config.toml
n_layer = 15
d_model = 192
n_head = 6
n_kv_head = 6
head_dim = 32
d_mlp = 384
vocab_size = 8192
activation = "swiglu"
norm = "rmsnorm"
norm_place = "out"
norm_eps = 1e-05
positions = "rope"
rope_base = 10000.0
rope_fraction = 0.5
qk_norm = true
attn_scale = 0.177
bias = "none"
tie_embeddings = false
parallel_block = false
init = "normal"
init_std_qkv = 0.0421
init_std_o = 0.00768
init_std_up = 0.0421
init_std_down = 0.00543
optimizer = "muon_variant"
lr = 0.00575
lr_mult_o = 3.0
lr_head = 0.0189
grad_clip = 1.0
warmup_steps = 0
schedule = "cos"
final_lr_fraction = 0.03
batch_tokens = [16384, 32768]
seq_len = 384
doc_mask = true
z_loss = 1e-05
train_tokens = 154000000
steps = 6712
dataset = "wikipedia_en"
Each number is 128 + 32 x the weight over its row's rms, rounded and kept within 0 to 255. Layers, rows and columns count from 0. Numbers have three digits each. The size before them is the row's rms in percent of the matrix's.

# v: layer 12 attention value, 192x192, rms 0.0837, rows 57-63, columns 96-191
# o: layer 12 attention output (transposed), 192x192, rms 0.177, rows 57-63, columns 96-191
# q: layer 12 attention query, 192x192, rms 0.0857, rows 64-88, columns 96-191
# k: layer 12 attention key, 192x192, rms 0.0882, rows 64-88, columns 96-191
v57 109:166165147169114125056169139142139126103127129166211110130154147124137113127132112136152147119138145102091119109130118091078145158078102179109128157130131109204061128094173148145150145137121135111101119147145136106154160158171086139145111118083123122014128114101143063145120163070147120154
o57 103:172104146166137173162064135133096135134164131135101165117106122164078160172098138128159117091135160103103080110124111139121138119135155097099115077058177088126138176149112101037143094096150124099152112099063101061117130136082122117091110181197218186170142109133136101088154076174135157123
v58 102:178131078197098164093133101071121124115070098188185210087122180146177127166142162106055072107074154141157117110165095163136157124146119099135073159099096088120115105175173143158132182165079106099121142175149126142083120167098123107167159174156115156147164147135164198181182099099122161158
o58 103:129158092108118078164133140110157173122148146107151061141147162071097197135143112131167153139143126136129139146099118053130092115108143142145125129144202168110131109143130118108081139151122139150068093117058159140086133122098078139135146111107118180072064122126098101167102161111168065114
v59 099:119106151128124142215104117159081090158043144134133067124135165082172097154088149126106130102136083084169123148167137167124135179106148121157138170149137137080110115109108140108036116163098120125177129129149111161129110123127120144084114120127129131093092135107046165099115099153098102148
o59 091:113149080138095128049162179171165096128153122136144131172133111179086203116164151114181118139108156098142141144111086172103198096149064122099134105135108215079140100080166145165137168107134095148120137134227071145139159218108124094176151179120103174181121113091082142065124088122117140105
v60 113:124068140017154169098158141065148137103122105160130091101145109131138068086154156144086049155155125132154111134132170101160168127100154158104172186123165087114133132158106202147070109152146095136155088109092162147162129118137141090108147093093113052124184159129204113137130063098101096106
o60 108:118174153138157133172136138126117136137198160120145098158150169127121096205126093130114122118100075098131180151105104169146121077091090134087147075137141162161129085114154062113142151111120150159112193114210087077102175139125224129179142100198124168136138098049077134117079201132157090104
v61 104:027143142132127184147139110078121159104080105106134178126128136089146123179121148044133122184084119187102130134114149114108175151143201124128126125162092156209122143127137054133105129136087125104125134155134122148084153123094154111118133083083095144100137172147144201076135172090137130135
o61 102:146142092100096088112110154082143135143147154131113126098114160170097133109155108156089162133125140080141132121064158186164044105099127077147155131076117078148115118138135076143161173142156133146144125170112160142134128140099128115159123179198164192177128140107088084156103072107050080050
v62 110:158129109153136126134083076096104115118122077146129105155142127177095155099076165115173000114133186149115186136139177114130144090178139082155121099118125178136121135118095135158096170110132168154154134144087134138157113124150100090150160057105106116085112121160126102126143144143097128155
o62 107:099132131146118163197093125112148120119134168113102120127047061120126153153158154148131160160149074106142137055119136128170144202115093178046160114160110132141130152147139099097108149111147147135156109137156125147144118122110159108087077141097116148186154187176155177127151122130153140173
v63 119:059146041196138098121090177132140083097145140132110139141176119128151143089140102137127164059163143094147119125120114144145120121157161128100206109127103097177117094138113148065096161176148111123148065102115100127179158120104114093121136185119086074164119085143148084106074045134128178181
o63 110:227168174138096142116125071110131154141149123129121164114143084114048091201109101111122141185118140134090103180086133134080157093083095151108097193102169139084142133111110128157159132116163167165068121158175119138083108168143075117121149064102132147075105080148139125133170137139114078094
q64 098:102066152125122151136185157141146100103051125146115115105124142123106122127129123102152083189140078185208135157192133104145170144172134089166148082134097146063095152077057168122098138127159142128135160095147149152094127169145137118134116143120176159154096151064103159145159121115146116126
k64 096:141164100157123117129110061117107157146098102129199196161139139177135108162123140078139099081149097084088092155086138123123176132090168120089073163134173127098148131131123120132132163100167108175060128103130105095182113081110046156118127127145130091162182117184131105080120158098126180136
q65 092:148165106109135141130075130165182145107113137177084167167101100142087097133093075120195150149170100173159124148136175127164189105143112100123182114097052201097121170120102126131127084157117148197110106143138148120169173124145113069115091117152129136124069092130096151119193099148133193122
k65 101:098175132109158135125125121119105134137043125102163166112117176150099136125154070133076150136140114171129122145076076090144089116157138124144074161088202092075091143176120084168169173131146106068073109117127122144143111108184106126143155141144184074138187100122154103175050105110148082162
q66 095:151095162144153143106111129127153121134100118110117147129180127139118085155064217168121123166118154192157151161107162141122206158099186149147101141163101077105097115129096131179105119131129112151096128095089155117096104116173147145101129099052138123138115143127122135133157051097111085133
k66 086:119154113157161139125120176142113109124148163128145141091136092127144137170198039162153133039157053124123133159107069105122124120114125181160120159105184168171134082110104134138130152167141162151130115109124113163136200116072129182138169140162119164146145126094118173082113113201158141172
q67 086:150121190141147120147110123168103116196163176115130129133165147188121143152070153094138069128117088172206136097054151094175183134101172087138166098118134129075091092139085152068137139128117160141100223122106150149136138192095130108106150137129154162150137111094106124067137145088121141089
k67 098:126167138173144122127113119098183078123107096145150117064089148132076131160082108141188117102094144126126102192140101118110094131114083154137126169103134104162139123083154190184067135136168110131102081141144127170075112132164103217142156107104123110171100135087093104165166102139147093133
q68 090:119117154092094183115118168155132099117116092102085153129118166210155127200154168188126075135151108102128113191153154139124164119112168112160080169140079086120091146168100091171204098113117119132097186112107129145101070117123126119118104134108078136187093201122093129113162148159134133157
k68 076:097149113143157116092153121149183104176152151159062134089208096105082134163108104139094138074137115207182148159112136129124102127181101115129126165144170150107174107131083142146130065197112094147147099143070173174124100095087184143087108100125103107126126073086161150099105094096123124104
q69 084:175193124155125076169132113131110147104114152165141093135115076199125105157087147121144124123083118197172151118087110149117156120113203142181151118141140133052066127094096110098095192155104156179106145130105158122087146132089103080198196132190069182150067142099121135116125121111140149143
k69 078:062093155110216174193143122092173135156163153131095095091141126122149124139077105117140073091170169185168112154127139119181144134176057160130139092092094141225100150087135154172093146139149125125109208141153098170133179203139122137093133128147149100121143143117131130120147136186058097095
q70 090:121088138121109128130142171129176095068126094093109188074153175187139154167139154193087111113120128087112094224116170102093123138120166090124060161142092126134086149183122114129170106102157095136121141126107116166099087094122173180145059096149134084165076150126086115155126132135154116119
k70 074:181099083133121164080113148164188123179099112153118114113128101055145132162175128144157119130169127087103133179159128098084137111141137093155130174137135124063125114165079127151181060121124064099165089126104188157119110010139161126150071104089103130118103121119123178116103119107158143140
q71 091:140161185188107128108128109149093080114136160074090131144124144167148186203136132101107130103095114094085114157130121190125167075182158141152107167110090091100122119175172090130113126099051130193119183102103067130121154110115134147139123123088180141138108186131142075105137191169100130170
k71 083:141083083122095147142128114126124164161123150080106176164137174175121140154088152128113112065149172129186118077149077126114159191122086128123149142135092046099106075103115086096204126120139154157105084163105075127127130210108093134095115156177177108076103115147151139192198144135098101073
q72 108:123145108100147167106136200139150148099106115108125163030123144162121119171085137119116120121160143113167108191145154112081099158142115101089058185156118159126134169106093092150117099130149111138112141101109156216153093061187153166153046101112130141149096106126112101150139138087149133126
k72 083:155121113073152147133142118101141082162113137121140066105128059130175090148181094162152144076166049110115119190097132119089162080173124113126122159103134156128108099185165131198139067134085040124157135155137170151148111071119185154157122108167063151109167088137141134092121103124157143108
q73 097:109134120172108079126140149132179073079117138068118134102147179171090154158110202118139126148132121071136137171176163133063161114130145112127034137128072119093134157202136146130138111111118072177100081096157119141160133118132095142147071134067150073182117175103129145132173142131120119178
k73 094:122185117121161175135089142149069133126145120147114211113107106095154136195101154107173123126120156183156139123082123150130090226112126111191118153140150123144128120125080071211156154143173152132159125102105154159113130151156065161169132160140189127130171152120155206161157099135118117171
q74 108:073114125085115161168161124140183097085167124056164151128174180132118127154122106131059097083155155030139107096120100135115160116131112136142124106087179118111109132166152160170177113080127123189088052132128081197129138144127154113120081169102096090152084109157116164109117187133066100108
k74 110:147111115148160072117119102129139074131129117086151176117197164097123131090103110121091115080071120046155110105149045138168111166069165182102073116128131110147100146147144136107168150025090109134164127117157131164121160107193161120126140122083160107115119124100129111157088149135110205142
q75 096:118131117093154185128144119124113089145102066152143144130073035134168170145155044185166123120181137124136117110116112101144133089157054132184157103142186125163142162175196161169150128186145042101103087163111208093135130161065149175155170148152102114154191156143116099089117105131103154106
k75 107:124073157118186152183125139158113155146153144120144109135080119153138120110123144136157111104176107122105128059074101106166145094129088142140107132161154080192077156144163095130141145140086066139120120174137107107157165193094134144100107149192147141095148141135125149135119152149130120101
q76 095:160103082105050170111079145129117144093120165166188164123119126160102153076155123121110111135189183123102083077178150154147115105150081165084126146103191131151134162115162114154124083154125063074101133110094147133121073130112161122096069060109103102156173127158114114110106097107131120231
k76 100:082075215117114135127066177083097114131142149143178161125135104129160144072157139041146110134135106216094146100164148113102081113143166133119139103108123175112052176119159139165112068121132105090085073164080114102157146143112156110112147085122181137108138174107132131137142160140149117126
q77 096:073138107119152140175089121107101104105158178148127126121128138120158084190182157155178111145112072051134144090077153076164122130143130112093139224099175147074124143152125158124132054137140164092140163110135165166123109148142166163091136121123152154089127128136133152060113105125127148120
k77 108:089162121145119179113139152158082118117179152106161138149095114113115125133155127117167095075134097131136164068108192103140103170112103097132156162107148126094179064147074171151124147125119140144123140192121152137153047153124151148135148171086131129141083109193126138097099120091116134103
q78 100:134176090156140174186137122158139075168153094137143130135131138121083127088122147123163132069117114110104139111128158131115122102172077127124137080157152167150150081196122135128125152103147112107139113169164120115132126150138162161144055170118206100104138068161086137106148123138143124117
k78 105:085164125149115146092094130129133157115047191151115158127127145159126144069121119164141081116141130133148062117134099114161131104158080111152139086130177074131088127119114100191123104106145078158128180137109142144102199177147110095077127148113124082093114117088107145125120126088169108116
q79 110:125127157144151061074158140104106106126109119198131085105073175154141118165172097094123116141157163084154148103133115114108142082123072109101127126123137141106157136122130110158143099132135134177120138094168075149192058196178163152156100171120104183139142118151146098135107077090154084160
k79 112:091092139134100190181063161108059144148111091102109133117092180111131144145135124133073131203171175087146100133120155155080093082105122114070136119139142098133110112147135149132140138124170086125164143084173074158108103135182112114174118123096127138172161129122120123095188143097156139133
q80 096:157162121125109140162083135124140108153119139113210198101126136144149131057135132158122176093091124156146100073123138169128119104137086202124135149158157089122118129120093100112177190105178113068094099105198124129130165151127120088116097146160175164158166127120106158191159166172155133151
k80 101:104118161145159143172125187092146072128088076102171113048148121126155112067100160149156134115111125083073127074172098180154106166152086124155139111114127116164145064110142171175096113117094147134067144081146126123156136185163127084106070097140110167145106103065097107114131104120070117127
q81 098:078159189101152157108138106106164127151160126120119117136197172090134130127125153114156127149100068083083115168145175130160135063141113152095085131175138154189092133167198121171131122119147072109165135069124125156130173224142160083104040095098146153110134111105097148102141158190150142138
k81 104:084199211110137108148142092097163142112095156156167113153127191116163162095129126135159164119150133093136089145147176115141165136146150170093197137141127109132081180106136116151151106143120088069178135103149107081096174108071065100179044115186148129135067179147189081144120116162140096148
q82 099:062116129097179084147133119145114106177134106173173151114091127126169146190106129106114142097180220097115123186131148123107126088177127123149122193110144123150104138179128097175181036129127115143111162148101085208175177047112141183127067158124114105142101127143119101070116141107191141136
k82 106:152148145137097116094133105141079097153168114138154119134137154118159152154122076159111189098102106109170145169070103152142090157148114201157141162026137092127131145207139170174160105142134188138098122093132126132095136105070145103119140098177071128140192161114137104146118122141128100150
q83 102:095145102137133136137118144186155109082168125135121129118102121095161064087095129140110105152144120102108110102176175112154073152079152089123144126189133104133149080145099125128131152141088160119111108123122199078050113119130096086128111125135116152137090180076157115101149143169054078207
k83 111:144159064070124131101091210164140083162109112156133148135122103084125113062092135154173131165159143165142123118230169075112128026127146119136095147186162138156113089093158134097107077135102142127126142124136170132129137167133118146097068121072106160123108140058121107155134117131140160128
q84 105:130107149153142096135142154123191148075086148152158148105161104127146154123180113130080124113131089148177204199171161162124126128168135137132101113119126148200106124185119137082107118139100122087107141077141053128134175127129111114146182118145074171186130130085133157138127217128105160126
k84 113:050134174117109141133168106155167135110197104143120122141129122102109168083118140122102102122098110094107152160212155124127131086108074150132120109143139151138056155154148140131087141142140152153162157102133078127156078144139191154169160144138106091119139178087070103123106095098076138170
q85 101:124145076146163170097095108182173104128135082169127128200131085130178104134082192181113144165130112118157149093131112142123131124076082110104126160122132117095156187104161182045089092129092134083155101139135098098130088145128108093123137153160124187138109154149155127140097117167126164125
k85 107:087172094094180181115147126108139125103152106153146122131109105167138089167102074124171123148155151157138148057123142100211201131110123098146114094157116131149076196123081139126111143122129096167128127133113115146137132166182101093118119133140138172094137123116106157095117131083092162127
q86 097:141112123099097070153079176109117186142185117121120061194125178132167158134136149093140086083154070137098097145161136134129141153161135109183158124129102110131160101103091139127144155132148117129125107195151173156113158140111159127150117131164189152146134161155101160156104111137090152086
k86 105:084157088154138153143077165121074149149144117114093141129128065093173138176141122083118132139164109172151137134175131133114123124220132100101134135159154129159105138087055092112093106134100133138080146148119167139092158117120206126170180114209142184152164122137151099160099082170122120107
q87 101:098190073083205172204132108114168148140102160148145075139110073110153144151144149156154110101124086111143124114140151118082103088165116094130115133104069160155071137129137123097098124138116129154136095103145183195120118135149142163078114128165052101108149085125088120158108081182095153156
k87 118:136150086106158110144144082114146103144152174139149122103154143141153197160100099145121141100117143159106132144154141101139068091138150115145205164046057129161126140152182139086135072122149101160170142164111152148172139146051159169128115111121172135057170130144196096177135116129122156135
q88 099:072101102118134190197118153142124131123124118144113078096092110084147148104120103087178062117110091211185158095101171157131125136112108109119147120076152153149152159117123121160103090120169130106067112121111050098133134081113141140089095160123161109081127102125085116077151103113107154119
k88 104:131127079135119069144194137097186092117123109172108178131104126130139152136157074137160149068140202169128107075106196138094114113119099172141102093167192133068108130114096128222157161088135131116115109145133122136102083094169093134129141104192126117101150183140130143171146113116121142092